Weights of a small GPT-style language model, trained from scratch on English Wikipedia: 39.9M parameters, tied embeddings.
Each number is 500 + 25 x the weight over its row's rms, rounded and kept within 0 to 999. Layers, rows and columns count from 0. Numbers have three digits each. The size before them is the row's rms in percent of the matrix's.

# up: layer 2 MLP up, 2048x512, rms 0.0542, rows 1342-1388, columns 384-447
# down: layer 2 MLP down (transposed), 2048x512, rms 0.0703, rows 1342-1387, columns 384-447
up1342 094:507485521481489483547499525474528506505495465465504488527492516459508481534548497473505501500538465505521490466517499509494481516492517476471536468480554508531480540477485487492483542514476462
down1342 086:478523461515481532503463517533505476471488481513508437487506523506504516473502461507487507505497496485499537511551500481468474482484497547479556502525491500510469500486485529517501533485479504
up1343 099:523499507504478536513480514497510500510485474505493498500515495508491479492526490450478479540495497479483505486484519495467495502461518492481508492534469560518483485536512515474517498494515463
down1343 090:484515499495472499504504495509470503503500465561543477480498490460501525528503493554513465504532487487486516469495487513504493545474471514514499497435481510457510495566480474519515473532532524
up1344 088:516520488504470553514432491503497498489491502512500476492505525434492518517470545515505531530477493460557452492473481476501544494511498510527498519533528480513475534483463505465491510489458526
down1344 082:504497535504497443475496553474485502485479486502477521503491479475504492508513476470461448532470517561466565522498499507508519478498493502509504539495521524486537515499517487518463458506480524
up1345 111:505523489542485484480475514476461509504527487500490473496511514478475519486498487507507485501475485520520511497483468513483485510533526519523503487504469491579473509508469506495506459538511521
down1345 106:479512478488542535484527479464517514460529512536499528525495499503472442506475511498511509528489534511499486455496495484482467509472465483521540502521517508534519535533501509489475523563485481
up1346 104:460440544509483474536502482465453490507482529517517500508479488495486538460494521517487535532513463544492451483462500498568506476477530489525509546500478513500494487531505516478489495514496466
down1346 103:499499534504501510521458464509442481520516509497471489474493480489484498500528536426511513536536457535468489500525473521495508539534520501489497527528457480508535509526474497519476473494509494
up1347 090:513517482480540496548478483488485512463517518475525521544519537494512480493581470511530465489508498494525503501483495442465496459501514486517519518484470473512494506492508475459498533510537553
down1347 096:490503498544479475505538527474532485465513466508478512494503479505463497533552496492509474504481484560479502507522467518527507528493505479473508499501505507471509514486504462486465514483494499
up1348 100:497522509448506504505498522464480536551514475543492517506484504487500509491518529523494535459526515524534510561520526509498505474545529470518493454492507484558461531486507544468447484525498514
down1348 095:476498511504544511483492498494528471473477507512534529486553498500500514491484495474481538521543446475521517475495528516503509467471501471508516518535517528534489467484482514495514493507472465
up1349 115:477496491505523489524480455485505454491519495497513502518521436497530511510515512507493534474503538528508485492485530489523521529501521484492484445491489521524496513497504528501499505480517491
down1349 082:477499518520484474501505508490498453466488496513500498487489478538471459482512523514510494525510494547478512502508500488453516490480533498503485483481492528481517488504501493480486504469488476
up1350 101:537511469482479468485472517506512469500515469520481538516491523494464477475519504513500495485460536517538540496521465511491516519537491555549475536534477530525480483522487475497517497495476482
down1350 102:497527515497536502512436490512502480521529502496539516520465477500519524449473493479475466488478535497487495520520556476509470490496529509496538483498515549515506498492501508475499490496533471
up1351 081:518475442499491506456539491526508498541495484560492493459526494460489487499554516488519475506467463518507492498494510520538488454514506468506497498447478464532502442513471490473512545499517507
down1351 092:507485535529522477508509507497492470469529487494519475494500467487502452507523496510457519503507518489489490498538492539454514523455528535513483502487501472504472517499502523458515472507479466
up1352 102:517525518462471468522491467514501497527493531496552551489516509501535509453549491508487519465534448505503503496472554497472514488509458502532474544490487565524475520503502526470513504523447472
down1352 107:523480522483495470492497458507495488489474512462513484471476468462474468494494503523517497498512505512457498524485483545502518509524477505478481525490490537479477527456478540476478496461499489
up1353 105:497511491505540466460473507567517519511493452474482461497493507486540487501484541529501498451507475534522482529488535447495508493535481463451513511536503514497516493525515550555501492510517529
down1353 097:491524469503528496453476493547503482502505474521499504483519477491506518501484510529499510452494511494467532482499533441498467529544488505493526489477468532533496508506513515509477497532523519
up1354 112:485476463515481552514461560528551506500500514507515514499544559466489496481497518503531473511531479497518459470522476493489468517516485489471474510513459492523479463488538487544539481497480476
down1354 104:505508469472506502541465513534524469504501540504555517501502491464501523464516484509527462542484502513509512467507498542497523467543473498498471469472492491541491512476519509476468485464476499
up1355 103:564519467494522491498488463479467497505482492535502504461472515506458543517550515526487508483474497466460471509495442515539533521507516523474471507476511448495504477508531476487507526507507483
down1355 096:525549550531501513545479465487464540539484521496539489458517499470505511458451492479498516472517485542489546517518510515483548501516535516498524546473489471496475467472465476518461502524493507
up1356 108:512470567524523511522455516460540511481495530477508493503523509488528538480451483476499510502519517465515511509512490493501502493502521499487496501446500504463475436488503470524492479527483492
down1356 108:499491501494497514461508536515513490471512530503496498488500485495554518477458499485530509484503531490514504531451500514527498493539502532513478480453503503517553469483493511515543520555481511
up1357 101:517508520509508480505533473459492542464486504485517497515511473531535481526526492499514480551558440468481491500510452490486530534495443529448505491490510475557542471477509482487516458537503528
down1357 094:508491502473455529506508490465488549465494485487523538555474515511467539498476491470529505504478504517441432474514478442526472495516526495492463496489495505512470477488523497489524494513489499
up1358 095:489512466502517492520494494499489501491479461560504489460532493507463491559477516514469520543489540483561488480507505507517508523500503465516502583559474469517519520479506500467530479534527504
down1358 108:486481465466504504478519526523493531495463570517498478519528511522523480501481458516518477497510517520505522508529515479504458507523493471466495492541564511491464446432466520476476485505488483
up1359 106:526481500493511491517462486473512502472484531500483484522506535462466509521506519490480514453480506488529521493496496523511492536550508532513482446484456519499499492489487485503511513485428512
down1359 100:503492507513502488460491498493519519516504468510505483522479507518529504513498487528533511496471546494510550501551504445522497512547493505508535484472520491522480515532530540503507503487496493
up1360 095:507533512490524513515471449462520485508520480481478480499507527517533444459510484483477507509488483496473556503465497491515526505502525480512494471512507505544494471564489521483497531507494510
down1360 097:506524490497525515464508452520525503510526488489473514495511512516524491487516465482509523496517520458549517488460477454472536477509535474544504517517506501500449495462498522472451534508483479
up1361 213:517522483520503439484510472519473474499509498439580557505507419481546520538486509503500523533508510484524448516543513516478528515493560515457472514483476498515508546495526508517481521505508535
down1361 096:478472500532519484512494511500488465500504479489531494510512489497497510496489537485514498500506524503473490506523471504471563491507552482505482484500498479535502501521533487490477518462525497
up1362 109:505527482520550491518512493525504497471511476470506517502510459510525484463522492510520490487445513464516502530489507548516517503487500499544507526531474461465506465520487504509493479505451436
down1362 116:497520461480527508544524504508519501490477514456483492529495469506484510459510538463469482510494504508461528514504489514500502473510482531519473536538487478515556492465475512513503493451515484
up1363 103:463521546505501498486480541478491447519494474518493548496516506463546537499451491464508454494496516538526502490490510528478501486476478509470447514486516494473497520487543550482479470507525469
down1363 099:474504556492476522517505523489456508513479496513501499487484470494512524454487464493488533491442519478520470461496533489482506464468511482477481547451517518473479493531529501499454470543510464
up1364 108:499517541455480480506515490503476483475479480496501481488495489493438520515492508541527535500496537512452500478492512493507514497518529506465498458571490508472503519518505478515482483481551498
down1364 102:465492496501491491464504484494469510496495526510515511571479511472456491427471517559512471482470475501495518503477529485539493475509521498484475486483521516498543494529522528513506502492544489
up1365 099:494516525512455487484517515493528478481500457561518506499484524473495506481486516547483525497541527488502538478483503489549514498499538498484536543509512541498499513522507519487477482502492518
down1365 109:473481534503524519446479497484474488558496511505499462509503530495490477486525467580498566522479528479489508478506489519517535508493505479478507507489495539545466509460497475472502522492514481
up1366 099:481482505489532509515481509465497488506534492510494494516515477497519508470491484456535521509495514503473533509472446511518486477503504479511522508521458495531490528483516499509518502491512461
down1366 104:495497532498465515511507576506481470474512491494534492494483512504481500512500511508453485524513522536528433490493524499461503508471477467527484516511515443502532499478503516538510496460482498
up1367 100:501534500498523494484491543528528547500554512461500508519519493507504519462518502487557523477462470490501472511507497477441493530523487478441495552533470479514513535543489529544504491449523518
down1367 117:460471506495522484486432525480508508489520520491476501497527518527474488411505490470516536528495487461460530468471526491503503468527492469488551484504515491481501494514517561504484502477484479
up1368 089:492530541531512507509530501527507496516522518505531491502490482478524513544503477511509502500495544514523454478526521528437499476460518485517486539490476508503485536506504515509467509448467485
down1368 097:521561501507527517525485484462504478572514487481482493489499531487521502509497479530493499491524508512501511475487501477512504526543509503508506497526494501480511514493506478513478554524497532
up1369 100:522525525498554508479509487484505505511532488523535514536534486482510476502517484490483508527518466500469457509512509469523490490557482498500526454522435451477501463465493510496481499488509484
down1369 094:528536510471528488498512457495521506498507478519496452465515462487440464517499529492447512559483495487479512555495516451513531518480530507492491512471496516477464504505496515504515485489501458
up1370 110:512500491514511488473491467511520485498490506474523507495506525520537497531470486550480546479524483470485475483504507529527467490514537507478501521504476515528481506521534487530516517478464531
down1370 120:498481503494489484430480488486528478519524516477455467524514514467533503462482503528485531491486484525514501508519484486508510438568505505440516521528514501551506482502517568464526503479505515
up1371 100:516547492529508455497464471520518500532467483524501517499517514466501497496466488470483512532479485531485491516477537495504517472480532489501486542530535449486498522502496500495474494474493485
down1371 092:535474496514505516526475498501494485524476492495476487511509549485478470511475476566527452468518498489473478483517452554479489528483490468481486474444490469508501473469500496474506496506500480
up1372 090:555533484449504487481530433478494497513514513489498486517519531512477478508530491452441477508479510499527480546505471501496499479539496470514519521473517465470524450546521506529476509522519496
down1372 104:482508514495495527509467506499493508438497481488505525515500507497471493510504478532500479484526502497533500528494483495503486471510471518498490459502512500502506484519467493475476485484460458
up1373 091:524480502481520488495498506472449532508539513528504445493526466519478492507483534523511487497507477447491484481485529518504529503453491460524478499518512467541481513488505498509464484568485520
down1373 098:528498515516482449519508470504527521493490515496490492495514490489517505526538504477452516508544499497502519548560472519519528510523497510491492501504489533450481456517490470526528519480519505
up1374 099:499491507484502481502497515490525482499529507536549526511521469499529482485486522547511530488498537474490475513474489537477539494490521520482497487499492526460502491482524521493466494503524506
down1374 100:562478536477507504502437489481481486517505529469510495535500532475488485479461528550450495513478436488487480488467493528519475514499514520515476510445530547540489470499484535512485514519509524
up1375 102:521572462545537507504512505505457487524519496498501494504494490491518508527511470460516442506494489527514495490453465495467506487450496481506515541536515507519497490524525494459469465523552448
down1375 101:536475519469459493516501490490460498515539522531493472498517476506468529488487472495503493476479530535537505520498445514504506490524465477541518486524535516490479535484499470527483496524501460
up1376 088:443526520505473507552549476520497479489491512536511521505523504482497501506504512432477505514498485558491495474496501519481525528504507491491496545525516496504512499492499490474506495469504466
down1376 094:522512498487499520484491518484473476473504518494483488515486490488495482478457494544496531511489508485503484514520521528519501506548505502493510507487473485517458475540466474501501498514527504
up1377 103:455511501495503496527482493479519499498510535534501576494527483525494504457507480434501490474493499528484492592483498520519534464495490525513462495501519477506483509515514541478491527517455530
down1377 092:481502524492521544520515471516476491513510503467495471460518526524530461446499495484530498506528549537522518563528472481491554510507509543481502496501496506488445469486502510489500482474500497
up1378 083:492465530497472517486495487546530498499512523476503456473513468501495483500496516442483479474529513495489527505457507491512494519515511511532497512497521498511480505498473530479525506505518489
down1378 094:494515524493502516508506474513509525477504503499478554507494464485502471530549487488481498470495507508504510445534483510533446549494499510519503458483510456483555472518525536501484461462494516
up1379 088:515534462464505509513502484482551541519518479473513496500484530461490473510493536538515526529512460539496531498449520483493490475458478515522497484495497491526516499509471499488488531473441491
down1379 095:489532472523498476546511539510514537516445548511507489505490514517468487485503515504465510507483529462525489484482505495507520494474466504512508458536504500507482530476517481511538506496478478
up1380 205:509517506520519464503502477539494473499515498457584561505504422484540525524475524496506535546502503489524450509533522515492509527485564520477455525478475502505502558479512504511495516504522528
down1380 094:460488510520532482509499504501494463506502489497516507515505488508482524484498536494508497527517511508491488488524475499463547500492541505513469479511499490517510509504518497492486513458504499
up1381 092:519528473493441505521472457494471442530530536497517490442466470480480536510485471428524524508509537556505525489498523534479521492517470520526490495489513496425500487493475522474491489498550492
down1381 092:465508546502546536541590510492512550534500518475469543521489499491537461512533510501506506522458478490517524535509502475485449510452480505552486528521477503504506480530468516501515496521495496
up1382 113:549502455474501529519484480472531492530504494511540479565499478541470505471446469501464520471500517518499495527456473495527497494521522488498463501507506530554491493522453480506509527534494514
down1382 118:532543501469441516490558521487469503471527517525514489491514489532510502470477486507523501480502511514580480481453508461492468499494512503492524464456525464464533502494502518514486500467500540
up1383 103:459484479507505478488524520526495563516500500537506515516503504534491507475470509513537513535525506461476496488511506541430505468544476487457468480509481494484481483523483488473473479483502529
down1383 109:460502485510513471484503481508544531501457450464508503494491477505468486536514498498482518505520550492485467521484527526499510486484508542506453509500464525505542516472490502489511468519522482
up1384 104:491471434504494504468478513510458535525522481531518467464513501492473509496500510531507471482497525492526527492523444508559518486485507527467435490538514481522545490509490482452508506504512481
down1384 116:506532475521515495508528504495492504523474531487449503533493545509499530526549476521521506463465517504473534521518503516541513512508516486472549466488525516512513498484467519498498479507497452
up1385 101:491522527528501515493481504514537461450499466509481523507465465495516491529511535501550527518505511522501527528492472530449497471515554502499539479464457502477525539508468468508490514514527516
down1385 099:494542511526525507494475500509505476474476474487490472479510515522485454476482489458524540506520489530512549516453498498486498463503531522514521509464513525499531499462517439493516461527459500
up1386 094:457498533513493492500486531478494510548501505536524510499503510528525515485472500505513462489509523544481505507511458478484520510433496522481509499489490513508486546472469498452515490479469495
down1386 100:486503496509488493476521504510514505439528494435561528515558479499497472494475498466490525481493518480491487483510453499538482493516513475483492506525517481509516513506516499493509554561436540
up1387 086:485498475506453502507501493516478500491491524533476509445486523521495459503539445493487510519492496503453500502465507448517523467499520599495540468512485497506531530471488469429487523489494496
down1387 092:490475531496519484513551499494497496449513537481456511560502445522479524504450489443506514478470489486515483534521507480464524497488470495499533479503522462511508459448502482493509527511490510
up1388 083:500494484489546494505479480489467434472507473539482519473495480491476494425473496466495448519492483536515506518500514464483485496493516542492519494508490506563493479474453490469462493507507525